python train.py --n_layer=25 --d_model=256 --n_head=4 --n_kv_head=2 --head_dim=64 --d_mlp=704 --vocab_size=2048 --activation="swiglu" --norm="rmsnorm" --norm_place="pre" --norm_eps=1e-05 --positions="rope" --rope_base=10000.0 --rope_fraction=1.0 --qk_norm=false --attn_scale=0.125 --bias="none" --tie_embeddings=false --parallel_block=false --init="normal" --init_std_qkv=0.0232 --init_std_o=0.0232 --init_std_up=0.0232 --init_std_down=0.014 --optimizer="soap_variant" --lr=0.00477 --beta1=0.95 --beta2=0.99 --weight_decay=0.072 --lr_head=0.0077 --grad_clip=2.0 --warmup_steps=200 --schedule="wsd" --decay_fraction=0.555 --decay_shape="square" --final_lr_fraction=0.0 --batch_tokens=131072 --seq_len=512 --doc_mask=true --train_tokens=510900000 --steps=3898 --dataset="wikipedia_en"
Each number is 128 + 24 x the weight over its row's rms, rounded and kept within 0 to 255. Layers, rows and columns count from 0. The size above them is the row's rms in percent of the matrix's.

# layer 11 MLP down (transposed), 704x256, rms 0.129, rows 495-512, columns 128-255
size [ 97 103 104 100 105  98  99 100  93  94 105  97 103  96  96 105  98 100]
[[116 101 107 102 183 110 179  58  93 149 179 127 130 132 123 100 131 168 172 134 142 101 126 119 118 110 107 111 165 107 149 151 134 106 147 105 142 151 121 102 146  87 124 162 139 132 147 122 147 114 108 111 145 126  79 128 129 150 112 147 149 126 117 104 113 128 116  97 173 132  95 122 177 142 186 153 154 143 166 142 118 131 131 141 130 154 129 136 110  90 129 102 107 127 158 145 122 116 141 145 124 133 133 135 117 116 114 105 145 101 101 159 125 128 129 143 153 127 118 149  97 119 135 122 112 148  98 144]
 [115  90 108 144 158 171 126  85 121 170 115 130 117 153  99  63 163 139  90 133 122 149 137 151 153 149 135  92 142 167 166 110 114  86 109 138 100  83 118 105 119 133 190 142 126 115 112 134 107  94 148 108 128 120  98 121 115 142 148 116 114 107 103 143 136 131 102 122 132 157 106 129 119 104 107 115 145 121  74 140 157 175 104 139 134 134 122 120 149 108 112 134  71  93 131  64 160  63  94 100 103 130 124 141 139 146 124 145 125 131  94 120 102 126 169 129 152 159 124 155 121 137 119 127 122 131 154  90]
 [127 145  84 110 126 152 132 105 129 141 155 133 171 122 145 143 152 101 116 137 130 115 172 158 145 141  89 132 123 131 114 131  88 130 145 135 145 144 187 102 151 141 112 161 109 169  91 138 129 106 128 163 141 120 136 112  72 133 147 123 122 172 101  81 147 154 106 136 100 171  92 114 128 150 144 152 135 123 100 182 121 127 108 140 118 129 113 140 162 121 115 132 128 139 165 159 112 143 150 148 123 146 122  95 108 117 125 132 107 126  99 148  88 144 108 143  80 183 130 175 168  91 132 140 177 117  96 122]
 [131 119 147 131 117 181 144 129 100  92 142 131 140 114 122 137 132 125 122 136  82 153 138 120 127 134 110 144 110 111 125  83 139 170 160  97 109 130 116 117 101 165 146 109 129 161 161 124 105 133 115 103 128 119 132 158 157 129 119 169 179 145 136 157 129 121 173  68 113 132 136 114 135 159 117 128 114 105 115 110 178 124 145 129  92 109 128 120  80 101 140 110 139 126 131 152 136 124 146 175 113 121 104 114 136 147  97 128 151 112 138 122 111 181 149 152 166 132 127 141 131 156 126 129 103 121  90 171]
 [139 128 128  88 165  96 119 148 188 132 134 126 147  92 140  90 129  97  80 147  69 133 140 113 136  98 114  99 117 117 131 111  87 114 121 116 108 124 134 137 116 166 126 134 131 124 110 140 145  90 139 119 109 135 170 119 129 169 125 119  96 150 150 116 140 151 122 143 152 133 140 143 128 116  93 125 147 105 123  94 126 148 141 117 124 128 153 127 139  84 109  94 150 162 155 108 112 116  84 106 154 107 108 124 118 166 144 141 155 135  79 113 160 117 137 131 151 164 147 115 106 116 108 154 109 146 154 140]
 [ 99 139 187 124 165 104  88 104 140  85 103 153 139  99 115 120 144 115 100 132 157 151  78 169 137 165 112 161 124 110  69 119 110 111 145 129  83 148  70 102 122  90 145 123 113 120 122 135  97 129 103 128 134 183 136  85 133 147 127 101 128  81 147 112  91 125 156 147 154 103 117 116 119 134 141 149 120 147  85 108 127 126 133 146 158 108 116 124 153 131 117 131 133 152 100 122 134  96 158 103 145 131  86 125 102 136  99  75 170 133 172  95 100 113 153 104 128 131 145 134 141 110 129 148  96  80 116 156]
 [142 115 140 102 157 144 153 124 118 107 104 121 131 110 135 111 140  92 121 135 146 139 140 123 132 115 100 117 120 110 109 133 110 116 174 140  94 128 128 107 148 166 150  91 125 114  94 144 113 143  96 150 146  87 109 141 113 152 120 120 109 137  86 134 145 131 129 140  54 171  92 132 105 159 113 146 108 159 101 146 125 115 152 116 149 131 100  97 166 156 121 131 130 118 137  96 126 134 108 144 138 100 171 119  79 106 161 139  69 112 142 156 122 130 126 104  92 131 160 127 122 118 137 164  88 140 112 102]
 [121  46 178 180 116 113 167 170 139 114 118 133  99 118  77 109 158 109  93 105 105 131 124 163 133 110 171 148 144 122  85 147 127 138  98 160 111 113 134 130 116 126 138 157 134 177 128 154  85 165 173 100 150  85  81 118 124 114 111 115 129 147 101  77 101 121 105 101 115 117 101 114  72  95  92 122 133 153 139 120 133 142 145 130 134 128 128 137 114 112 141 142 110  96  90 131 156 128  96 110  94 174 112  98 138 151 150 134 132 147  98 133 157 101  90 132 126 171 123 147 119 109 146 126 173 107 131 159]
 [138 143 167  85 104  90 142 116 154 107 127 109 100 135 155 118 105 126 152 150 125 120 125 137 100 128 136 139 137 103  95 141  80 143 123 113 158 149  82 179 130 121 117 135 113 142  96 147 130 134 146 136 131 136 141 104 114 143 144  85 149 150 121 124 119 131 116 142 100 119  96 152 125 137 146 111 128 104 179 153 116 121 156 160 116  92 133 127 116 109 113 125 165 104 117 147 178  96  86  63 128 164 133 117 129 198 155 135 110 128 169 116 179 110 166 141 112 112 144  95 118 116 127 110 106 116 140 132]
 [ 93 116 103 123 100 117 100 134 126 175 124 124 169 153 151 130  86 133 121 118  98 115 135 152 128 121 124 135 142 119 117 122 104 163 145 103 143 103 107 136 124 124 140 122 148 137 139 110 173 125 124 162 143  88 115 149 133 107 160 147 127 102 148  87 135 130 126 162 131 122  92 123  98 107 157 157 119 168 132 122 145 137  80 156 147 120 140 142 118 124 159 196 119 140  96 107 108 166 131 132 109 133 122 164 131 128 146 156 111 129  79 120 160 112 123 135 122 149 125 122  86 155  98 110 142 104  96 121]
 [154 117 129 117  93 149 141 158  98 128 111 127 141 120 101 120 116 160 114 137 121 118 117 128 137 148 115 115 125 136 134 132 140 121 164 129 122 149 156 149 149 118 107  97 153 173 124 127 117 109 129  77 113  39 124 131 111 133 124 149 147  93 154 110 119 116 151 121 117 134 173  97 161 143 115 135 118 131  78 102 118 114 140 114 123 136 106 111 159 154 104 160 108 138 131 100  69 139 115 191 134 151 104 114  98 141 109 115  99 134 132 106 157 127 160 132 129 131 121 141 146 139 132 133 105 104 135 124]
 [111 126 168 140 166 151 128 135 126 156 146 143 117 104 142  94 137  97 102 125 140 142 104 127 138 129 120 174  76  94 174 122 130 133 118 125 142 137 154 121 128 116 137 110 115 143 130 146 131 157 137 151 170 159 137 153 145 147 115 114 101 111 127 101  81  99 131 149 103 162 131 121 172 162 125 150 148 103 103 157 148 117 115  95 117  85 120 142 130 127 149 131 117 122 163 122 101 154 131 164 122 203 132 177 186 150 150 124 131 157 128 112 123  82 142 106 103 146 152  99  99 147 152 130 182 158 139 104]
 [100 124 154 172 137 125 108 105 108 120 138 149 141  89  85 132 120 137 125 151 152 129 120 162 100 142  69  89 153 100 138 114 179  81 106 127 168 106 159 126 140  80  98 159 130 140 112 163 111 131 106 139 169  97 165 141 120 119 127 116 145 145 109 142 153 138 119 198 113 129 137  92  81 158 121 131 104 124 110 127 103 119  82 101 123 122 118 141  84 104 142 126 133 125 124 123 132 143 151 151 118 167 104 111 102 138 141 137 169 151 120 145 144 110 162 126  98 123 127 172 129 106 161 122 133  76 133 108]
 [ 96 121 117 148 176 137  68 131 103 123 141 156  99 139  69 111 131 117 152  99  91 107 113 118 118 116 132 154  91 125 110 114 165 149 186 109 149 115 119  97 108 173 119 151 134 144 110 101 119 151 153 105 146 143 117 111 123 106 131 121 134 170 134 141  99  94 111 137  94  84  96 143 149 179  90  99  97 116 136 125 127  96 144 112 141 113 139  98 141 106 120 141 146 157  85 170 104 198 149 115 153 136 136 110 113 151 134 151 134 115 156 119 128 175 143 149 115 120 115 135 127  97 146  89 122 143 179 148]
 [ 94 115 115 144 151 164 136  80 112 151 125 138  92 165 115 165 108 142 127 121 128 129 121  98 126 125 126 149 153 165 123  84 140 133  91 110 124  87 113 105 174 129 149 110 142 124 143 134 111  93 162 115  76 127 113 145 215 118  77 141 159 165 129 137 115 143 110 139 123 129 155 190 107 111 108 108 100 114 125 137  93 114 155 121 129 131 101 168 150 157 150 154 136 107 141 107 160 133 124 109 127 145 128  87 138 167 114 153 124 142 129 134 126  91 133 143 129 129 114 122 167  98 117 122 134  96 135 183]
 [ 98 129 168  91 125 133 115 143 119 106 129 106 143 101 127 103  63 123 115 169 126 160 149 185 122 110  92 108 104 149 185 123 139 147 128 148 167 109 122 110 139 114 128 133 134 128 161 156 156  89 144 127 105 128  84 112 113 113 116 162 158 122 130 132 102 102 133  70 125  93 144 133 123 142 149 147 119  97 145 139 143 134 111 142 134  72 130  92 163 150 132 160 121 106 115 117 131 127 127 153 124 121 127 154 121 116 113 115 193 102 109 158 128 136 129 102 158 134 129 107 101 144 153 120 154 118 137 100]
 [115 113  84  88 116 131 148 119 108  95 113 136 109 160 165 139 125 117 125 126 121 104 127 168 128 118 107 134 106 150 116 131 116 133 108 128  84 136 171 157 103 130 129 162 124 141 129 119 140 128 120 129 105 151 111 144 116 110 136 147 158 116 152  86 166  77 144  86 115 113 115 143 143 199 157 110 139 145 127 139 151 125 102 104  99 136 108 145  92 121 143 156 113 118 136 177 142 125 107 127 116 104 127  97 112 141 119 130 181 118 154 136  68  95 147 134 142  98 100 177 118 110 148 136 157  98 142 142]
 [112 139  99 100 185 122 105 118 124 110 135  78 106 148 127 170  84 153  98  91 151  97 160 131 117 139 110 123 123 133 134 144 135 130 177 135  97 134 138 142 158 188 118 139 140 105 131 145 136 131 145 133 113 150 160 121 118 149 111 118 145 148  91  98 145 124 142 131 100  68 110  63 109 141 153 141  92 130 103 107 125 107 108  57 116  94 140  96 149 153 105 140 145 112 126 115 179 141  97 170  93 126 100 101 116 152 164 152 136  91 108 101 107 136  93  91 133 160 117 119  99  88  89 100 118 120 103  88]]
# layer 11 MLP gate, 704x256, rms 0.139, rows 496-513, columns 128-255
size [101 110 103  99  94 144 102  98  94 105  99  97 101  88 100  96 104  95]
[[143 143 136 129 129 139 131 132 110 160 154  95 117 146 120  87 144 129 146 134 167 122 147 154 138 141 112  94 131 137 172 152 100 129 102 145 142 186 117 122 117 177 126  93 148 195 173 160 140 152 122 156 101 136 124 128 137 125 126 145 166  87 151 125 154 156 108 142 150  90 121 111 113 164 116 147 133 122 116 138 159 148 103 108 129  87 122 163 138 152  86 149 134 121 164 140 122 117 132 112 105 151 164 129 130  77 137 113  83 119 109 140  80 151  82 139 110 145 143  96 124 144 133 152 101 126 117 141]
 [170  95 134 173 142 137 135 138 147 106 125 124 111 162  96 126 122 112 124 114 131 134 105 112 131 112 137 118 129 132 116 151 149 114  96 170 122 120  80 126 110 125 136  95 155 112 139 137 131 149 154 151  81 132 103 107 160 114 126  99 106 120 169 145 105 106 150 134 152  69 156 165 116 139 117 153 160 137 139 102 127 163 145 109 139 132 155  86 105 116 119 142 143 102 135  78 121 133  90 115 124  89 141 154 100 139 161 102 166 131 141 135 169 100 149 124 149 101 122  80 112 137 128 109  75 146 146 145]
 [122 110 167 134 116 115 119 155 135 145  95  95 124 179 160 136 138 118 159 101 144 163 144 158 132 150 172 112 120 126 106 105 114 125 148 146 124 168 102 134 125 101 149 119 147 113 144  68 141 117  76 110  94 111 132 157 132 163 122 113 162 110 120 137 146  49 132 156 108 105 134 140 132 126 120 153 141 151 138 128 143 139 154 145 134 144 141 123 125 135 128 123 113  67  72 151 105 140 188  97 117 123 125 133 115 112 110 149 115 116  99  92 151  98  85 112  98  89 111 104 170 151 151 139 151 147 145 164]
 [146 109  88 147 186  83 143 110 218 128 108 126 120 118 109 125 142 152 138 114 100 130 113 145 138 169  87 118 174 158 162 131 132 128 146 115 113 101 103 188 126 116 137 136 138 120 102 126 133 109 129 145 115 135 114 130 145 131 125 122 126 117 140 126 140 140 111 129  64 148 121 122 178 114 128 138 139 156  77 160 117 132 131  89 112 166  70 158 128 165 151 159 144 102 151  96 112 126 160 143 136 162 119 151 128  98 143 114 120  92 145 134 166 154 140 167  93 200 131 133 136 101 144 120 122 165  98 118]
 [109 123 133 137 108 151 119 132 139 127 151 125  62 127 133 132 115  85 107 134 130 130 135 129 107 139 168 120  98 137 138 169 164 148 171 101 143 101 178 158 131 100 117  82 101  98 133 118 119 125 106 104  98 147 139 141 125 127 135 138 169 131 125 107 131 129 149 150 169 122 130  90 124 118 102 103 144 120 105 128 158 114 112 163 160 119 149 176 169 150 148 138 132 114 102 115 146 102 115  96 105 135 103 119 109 123 129 161 187 120 139 102 138 124 137 112 127 125 106 120 140 120 127  95 132 125 131  85]
 [111 142 103 140 113  96 138 150 117 129 173 122 136 168 142 133 131 137 123 117 105 104 105 160 131 121 132 106 164 160 146 137 132 110 122 138 139 146 124 130 108 104 110 195 129 101 169  82 131 137 146 104 120 170 113  88 104 131 116 107 159 147 134 115 111 108 146 145 151  87 169 148 141 111 123 129 157 132 129  97 162 145  87 138 132 150 173 130  86 104 140 126 113 123  96 164 118 129 162  88 119 160  65 155 155 122 118 145 180 146 109  91 160 124 126 173 156 123  87 139 136 123 116  98 174 104 144 143]
 [103 147 124 169 100 120 143 132 152 168 118 134 151 107 142 147 157 119 171 133 141  93 155 135 127  98  88 157 107 148 122 126 162  68 126 163 160 105 116 127 117 131 159 115 155 118 139 146 135 120 130 129 155 126 129 145 142 136 161 106 131 152 146 108 116 111 159  98 124 132 100 166  99  93 124 143 131 117 129  97 128 120 169 198 127  97 123  70 174 137 170 136 170 111 142 104 163 171 129 127 131 115 109 141 160 121 145 144 127 147 137 114 140 165 124 138 125 124 143 171 163 135 132  70 123 147 104 131]
 [118 100 143  95 123 165 117 158 148 119 109  79 132 100 178 114  88 131 147 130 106 115 126 127 147 155 132 114 132 179 147 141 158 113 106 131 120 144 117  86 109 105 155 128 138  96 137 136 106 151 152 133 119 124 147 181 137 153  92 125 157 142 134 113 122 158  95 172 171 119 124 163 107 114 133 117 154 154 117 121 151  57 127 126 160 137 131 137 128 126 135 173 135 180 117 170  87 110 150 146 120 178 132 125 112 127  87 145  96 138 117 136 128 167 136 148  86  78 121 168 122 107 156 152 152 132 140 141]
 [ 93 150 115 125 126 134 134 108 147 130 158 174 107 121 117 115 101 162 106 141 166 133 157 138 129 116 132 106 115 190 113 131 114 121 129 146 142 160 118 152 121 120 102 138 108  80  99 103 103 128 153  87 135 111 144  93 122 116 142 177 160 141 124 138 157 151 123 184 116 149 150 117 129 102 110 125 142 108 113 122 133 148 107 121 134 150 128 155 140 146 131 106 152  99 153 123 219  82 138  92 100 113 104  85 102 131 123 135 157 134 145  98 118 118 103 188 140 107 159  98 161 136 174 137 120 128 144 174]
 [172 137 133 110 139 125 140 150 153 150 128 126 108 112 176 140 121 115 170 154 144 102 116 160 123 109 160 143 103 126 176 121 123 166  84 116 127 109 133 102 107  98 138 159 125 178 125 137 128 144 131 106 117 158 130 138 134 127 139  94  73 120  96 175 114  91 129 141 133 145 120 119 127 131 112 124 134 122 143 123 111 158 121 156 126 110 151 154 100 115 153 147 177 127 109  92 141 211 157 130 116 138 139 123 170  98 143 159 164 119  65 120 134 177 121 132 133 107 116 173 127 149 120 144 139  91 144 114]
 [128 174 163 106 122 130 148 136 130 122 155 138 173  93 138 150  92 135 135  96 151  93  82 159 148 114 141 160 141 136  95 179 130  71 139 126 145 138 118 129 119 134 109 169 155 123 119 107 157 126 139 146  99 147 137 106 135 184 107 142 149 161 156 153 145  88 162 129 108 122 138 119 144 107 101  81 138 126 138  77 147 130 134 137 167 124 129 155 134 114 110 146 127 114 122 167  95 140 130 145 145 104 139 104  98 113  92 160 131 154  68 140 144 115 129 133 112 111 102  88 114 132 173 122 111 123 149 131]
 [139 163 145 158 144 149  99 114 112 109 105 112 132 138 139 127  81 135 133 146 111 139 118 149 142 117 148 161 105 100 140 154 137 116 130 164 180 123 160 111 118 135  89 128 149 134 177 100 151 147 150 137 139  96 135 129  78 144 111 141 159 172  97 133 143 154 131 147 142 156  95 162 100 133 127 137 118 123 156 108 138 162 106 127 166 127 111 152 136 132  89 102 156 143 137  89 146 130 175 108 170 126 137 123 155 113 126 118 136 119 134 177 163 148 134 115 156 106 156 134 189 124 124 121 120 111 105 145]
 [106 104 110 137 115 114 140 139 115 113 123  83 142 152 146 133 104 118 141 115 113 129 128  97 103 118 165 157 148 139 111  96 123  98  91 149  86  92 139 175  87 159 162 112 124 141 133 126 129 108 109 108 134 149  90 104 140 112 168  78 118 171 115 151 165 108 130 136 123 126 120 104 104 129 125 117 151 145 119 114 124 126 145 128 114 120 170 152 170 191 143  99 112 124 113 123 136 146 122  94  98 111  91 141 143  83 118 161 101  92  90  97 101 126 153 120 128 152 150 149  99 145  92 151  71 185 133 153]
 [131 149 162  87 118 133 171 124  86 119 141 131  74 118  93 154 134 113 161 120 142 135 134  75 118 141 167 106 160 174 149 167 117 135 117 129 124 109 134 143 150 135 117 103 127 133  89 136 103 146 148  87 154 159 142 129 123 131 119 135 153 143 133 141 133  95 189 191 156 157 125 131 145 121 149 155 102 175 121 128 106 133 129 152 128 148 134 134 136 139 137 122 116 133 153 135 145 118 169 150  69  65 123 148  83 141 114 144 122 125 127 127 135 148 134  88 144 125 165 142 181 161 157 112  74 144 153  97]
 [142 146 110 121 117 108 130 132 137 119 175 184 129 124 157 126 111 123 115 135 133 133 124 119 141 124 111 116 143 135 120 130  80 110 130  89 143 131  99 139 172 117 179 138 149  98 110 123 106  91 117 154 172 123 130 138 146  60 104 129 180 136 196 111 117  83 136 112  86 130 118 167 148 127 120 119 135 104 164 126 146 148 117 107 144 146 126 137 122 125  88 113 154 149 105 139 105 118 120 175 119 158 106 142 167  95 136 144 131  90 131 126 141 101 134 130 145 106 134 112 116 131 165  75 130  93 145  94]
 [ 99 133 125 109 107 116 133 138 163 134 110 154 128 134 120 131 156 106 129  91 129 107 130 127  87  77 140 136 125 138 108 141 164 102 131 103 142 129 114 149  95 167 126  93 111 113 130 149 129 137  97 144 141  95 154 128 148 159 142 114 118 105 121 104  93 158 111 145 127 169 126 152 121 120  97 122 136 151 172 167 119 126 122 151 164 118  99 115 169 137  98 100 182 110  98 154 172 101 173  94 110 142 143 157 147 136 122 146  95 136 113 120 129 148 147 156 141 131 137 155 170 166 110 142  96 203 119 112]
 [101 114 130  88  96 111 125 141 127 108 130 130 113 124 149 188 122  86 183  97 126 131 124 132 129 162 112  93 121 150 146 133 168  97  74 154 100 127 103 163 105 147 141 160 121 103  97 130 116 147  96 110 144 124 160 118 117 111 137 136 125 129 118 151 126 103 177 179 131 125 133  99 135 165 153 150 146 124 107  73 141  86 139 124 108 101 150 126  89  95 123  92 121 106 116 139 137 145 118 151 128  70 112 144 125  88 133 125 113 152 120 155  87 143 138 129 110 110 129 111 137 130 140 129 130 158 115 131]
 [124  92  91 138 146 128 161 101 121 126  95 108 131 135 118 113 129 159 125 158 100 134 152 154 128 128 134 123 145 126 126 135 138 165 120  77 192 121 119 137 111  95 153 132 100 105 113 142 110 130  91 118  99 141 120 170 142 123 121 127 156 184 164 114 136  74 120 107 137 143 100 166 128 150  81 110 110 131 133 111 108 134 128 147 121 127 154 139 108 193 112 132 111 154 141 159  88 152 185 131 107 143 121 102 130 162 164 111 104 104 132 123 106 142 147 125 117 141 142 125 172 139 130 174 153 171 134 136]]
# layer 11 MLP up, 704x256, rms 0.138, rows 496-513, columns 128-255
size [103 111 102 104  93 118  99  95  96  99  97 100 103  91 101  96 107  95]
[[137 134 143 123 129  76 140 122 116 118 127 139 120 114 141 152 158 110 119 109 118 128 123 110 145 125 118  93 187 138 116 113  91 130 146  96 110 112 136  90 146 156 111 191  76 121  91 119 145  97 159 100 155 144 119 121 119 137 108 141 105  86 117 107 148 126 152 166 142 159  71 124 115 139 126 127 145 111 155 163 121 146 116 125 142  95 154  75 129 113 147 105 138 153 130 120 130 149 132 144 106  98 136 137 145 130 166 114 127  95 109  92 119 110 128 113 133 117 154 123 145  88 147 120 166 117  85 139]
 [130 162 125 126 106  92 155 150  90 116 135 129 103 147 115 116 144 166 134 143  95 137 124 122 133 140 151 148 171 129 146 122 155  95 113 111 153 155  88 163  98 119 153 103 143  72 189 120 122 130 103 108 121 125 141 174 166 136 152 141 120  81 132 144 114 124 150 120 162  98 176  99 114 101 116  97 151 130 133 111 123 147 147 132 116 163 132 155 117 129 128 121 104 100 110  76 148 129 119  86 136 115 103 162 160 159 147 119 100 143 135 102 152 126 156 129 173  79 123  99 120 116 121 103 118 121 141 115]
 [130 138 107 155 129 106 125 117  90 126 127 116 143 140 136  92 189 136 148 108 126 194 158 176 144 156  81 144 126 138 126 116 105 156 152 125  81 144 105 160  72  81 168 113 129 137 155 125 166 108 129  68 121  99  97 131 131 103 159 126 163 114 146 135 122 125 100 143  96 111 123 140  90 137 151 128 116 109 124 161 136 113 165 168  88 116 122  89 128 151 152 101 153 112  85 131 120 130 156 108 118 110 139 163 161 125 128 112 181 124 128 113 110 117  93 110 140 153 141 134 143 134 176 108  93 132 128 132]
 [157 128 138 123 137 117 174 127 183 133 122 133 105 104 150 118 163 130 125  56 114 108 151 126 168 153 134 126 174 144 162 116  99 132 142 100 144 115 115 155 114 122 181 162 141 145  65 113 145 138 131 114 131 121 142  92 132 156  91 115 124 202 149 101 107 112 129 142 124 141 108 135 153 141 127 157 150 130  98 124 136 142 125 132 136 119 116 122 159 149 140 161 139 157 136 104 124 173 167 111  98 127 131  90  98 129 144 134 136  84  98 100 161 130 131 157  84 145 116 132 116 120 140 142 176 127 149 113]
 [100 169 166 129 133 130 150 134 139 104 164 130 127 135  69 110 119 106 108 179 134 137 110  95 115 157 124  85 105  95 104 141 122 155 146 123 175 101 116 146 159 145 129  89 124 131 133 107 103 152 114 137  98 163 114 121 101 102 126 155 155  91 125  94 125 151 124 116 142 150 127  85 143 146 109 168 123 142 172 154 144  93 126 164 173 106 151 152 151 132 148 122 127 161 103 139 118  89 162  96  92 123 123 137 103 151 156 124 204 111 113 123 158 132  94 116  81 117 117 122 147 102 123 109 118 106 134 118]
 [104 135 124 165 112 141 156 148 146 144 143 112 140 110 135 129 136 175 133 116 117 129 162 117 123 153 161 131 120 135 151 136 146 128  90 134 142 142 134 170  93  94 141 131 125 110 162  75 136 119 153 129 106 159 164  99 148  77 112 132 154 128 165 124 116 155 124 119 199  95 165 100 132 113 147  94 144 107 126 109 139 141 137 166 150  90 165 138 102 110 155  90 138 112 117 152 165 138 159 100 126 118 121 133 168 120  90 109 186 113 117 129 141 117 145 129 148 110 125 139 149 102 131 106 180 147 113 126]
 [169 104 106 144  75 132 131 120 156 128 132 106 144  83 147 158 122 150 123 116 105 119  90 141 115 122 106 107 153 110 156  97 133 139 158 118 104 137 193 144 118 148 126 116 147 171 177 126 118 124 117 173 156 117 126 145 106 135 103 119 150 103 148 115 107 114 123 123 139 104 187 147  99 123 136 104  74 154 169 149 128 165 140 110 120 106 105 138  97 118 103 111 133 107  86 155 157 107 129 101 119 143 117 100 114 164 150 147 140 124 134  67 126 130 112 152 141  84 121 147 120 119 122 144 139 151 138 114]
 [118 122 118 154 103 159 129 126 128 147 127 108 186 118 121 134 107 177 112 142 130 145 133 111 147 160 119 160 121 154 135 126 145 102 103 150 158 167 118 122 134 168 125  99 100 128 123 145 141 159 110 116 125  86 165 166 122 140 126  76 164 146 108 116 103 127 127 144 152  58 140 115 102  89 126 122 147 105 128 148 153  89 128 155 144 118 171 110 149 125 130 158 132 114 132 148 134 123 160 190 140 159 137 105 148  90  79 114 141 168  96 114 137 116 119 138 136 117 108 140  93 128 162 125 111 165 131 127]
 [140 160 137 105 154 146 118 179 103 158 149  86 142 107 151 161 118  82 126 131 115 157 127 117 132 150 104  88 133  64 157 141 139 159 163 148 128 133 117 104 138 128 158 105 106 188 127 134 110 122 137 208  96 105 143 140 142 142 139 117 156  89 144 159 105 103 117 124 120 155 165 124 115 118 142 102  94 146 119 160 163 138 133 154 159 120 123 128 140 144 145 108 122 127 171 102  79 110 126 167 127 177 139 141 172 122 115 118 129  74  99 149 107 115 130 120 113 160 146 109 109 163 118  88 127 128  86  96]
 [184 122 181 154  92 108 136 130 154 159 116 104 105 148 110 152 107 134 156 150 152 133 103 149 155 142 140 139 147 101 111 139 107 131 103 106 125 120 141  95 100 140  79  95  96 129 128 150  52 112 111 129 135 109  80 130 131 154 127 142 102 147 106 105 102 116  97 149 174 133 141 136 126 118 126 134 149  99 104 109 139 107 115 124 143 139  96 138 162 170 152 150 141 147 115 171 110 112 135 134 120 112 117 179 135 148 131 120 113 120 139 134 151 136 133 131 184 121 149 100  93 112  93 103 108 119 157 115]
 [141 125 176 146 133 143 135 151 135 118 124 126 174  96 117 160 140 180 143 107 143 123  83 142 165 162 105 154 146 118 123 139 172  83 133 150 139 179 136 118 114 139 144 140 157 143  77 130 141 147 122  92 138 179 163 109 144 162 147 123 145 143 166 166 132  95 138 100 114 160 143 122 149 146 118 145 135 141 133 112 146 124 120 116 129  95 133 110 146 123 120 165 151 135 134 149 116 155 119 135 134 107 144 143  81  92 107 124 136 146 130 131  94 137 110 119 121  89 121  49 133 163 183 161 136 131 138 157]
 [105 128  96 176  93  86 142 123 155 136 129 104 131 130 140 132 168 133 141 152 142 128 129 140 156 123 141 121 131  74 174 162 156 113 153 155 153 111 131 128 112 106 125 120 116 122 144 152  49 196  82 114 163 107 105 100 135 117 146 137 148 111 135 151  78 114 131 137 134 127 154 149 159 128 148 169  83 110  96 139  82 148  88 107 107 176  81 135 100 160 134 149 160 108 130 131 129 147 145 101 112 130 111 141  72 120 158 113 166 145 119 155 138 145 150 116 130  72 135 108  99 122 148 128 103  94 146 148]
 [109 179  86 132 148  70 159 133 162 124 161  98 173 177 115 134 133 119 150 146 156 116 105  85 174 115 121 146 151 130  75  99 101 157  82 135 130 113 159 130  79 144 129 113 100 139 150  79 163 121  95 131 100 155 147 130 158 148 172  94 153 144 117 110 129 154 145 146 134 119 105 128 119 103  82 144 117 149 133 149 112 160 150 135 116 120 108 149 132 151 144 106 161 125 137 168 161 155 116 153 136  85 137 122 136 127 135 111 145 123 111 146  91 122 149 114  90 142 103 101 150 117 143 114 111 129  87 153]
 [148 116 131 133 122 154 155 145 116 107 127 138 126 153 146 136  94 161  84  98 105 124 106  90  82  91  93 191  98 115 135 102 104 144 172 109 140 104 106 115 126 155  94 137 133 100 119 129 149 122 134 151 105 120 115 137 124 159  64 150 142 124 125 118 133 167  92 116 137 128 115 144  93 148 143 126 146 116 154 141 160  99 162 124 112 143 147 157 120 142 117 144 133 125 124 123 129 105 114 100 144 149 143 111 125 122 114 117 121 133 118 113  93 115 106 139 138 111 143 144 157  82  76 159 165  88 174 143]
 [148  91 122 133 107 110 118 106 120 139 111 123 146  91 169 149  97 106 140 134 114 109 107 122 103  76 121 104 124 113 157 155 151 101 144  94 160 128 129 125  74 129 120  89 154 117 121 114 130  98  82 128 123 114  88 111 167 126 129 167 157 105 120 130 100 169 150 109  98 160 162 111 115 138  97 139 129 115 167 149  98  96 118 114 155 124  89 113 135 163 138 160  94  85  97 133 132 173 105 158 104  90 103  93 122 166 128 107 135 142  56 122 169 119 111  69 135 117 128 121 117 133 123 130 141 143 119 121]
 [125 100 106 116 125 121 155 100  99 131 164 159  84 119 159 161 120 131 131  63 139 105 152 101 154  79 156 136 117 116 124 135 118 117 140  81 121 177 127 116 111 144 145 138 114 129 144 160 169 102 118 136  87 157 149 157 106 151 150  77 126 110 119 128  59  97 106 131  89  92 120 137 107 124 101  87 167 151 131 165 142  83 105 102 104 116 145 110 143 128 134 151 144 150 129 107 139  80 116 118  99 169 129 114 171 128 163 109 144 155 124 120 123  77 156 146 121 152 136 158 157 148  85 184 103 200 145  96]
 [147  94 167 144 133 135 141 150 144 139 115 168 149 113 118  94 128 110 135 125 159 175 145 128 131 153 165 176 136 143 138  94  90 114 162 126 148 129 135 124 114 114 120 121 111  86 203 138 121 148 171 141 127 155 125 133 121 116 124 117 183 166 129 148 114 139 123 145 118 130 136  91 122 127 110 156 168 131 148 194 145 102 134 158 123 102 149 111 115 111 139 112 116 119 148 150 117 109 114 111 137 126 129  88 104 100 117 108 146 120 123 151 121 117 144 135 131 136 142 125 149 119 181 110 175 104 109 154]
 [101 142 160 130 153 130 109 184 140  58 134 129  75 112  98 139 118 150 164 119 148 122 120 123 126 160 138 124 144 147 136 112 147 117  88 138 128 118  82 152 108 110 106 147 167 105 152 139 134 118 102 148 166  90 119 151 157 116  88 136 110 109 148 166 128 130 104 138 137  84 124 102 147 125 193 129 124 141  81 103 149  88 122 103 145 121 117 149 156 110 122 141 127 138 169 139 130 126 140 103 126 162 150 123 131 109 129 173  97 148  90 126 139 111 135 128  92 133 166 158 154 137 119 143 122 106 158 145]]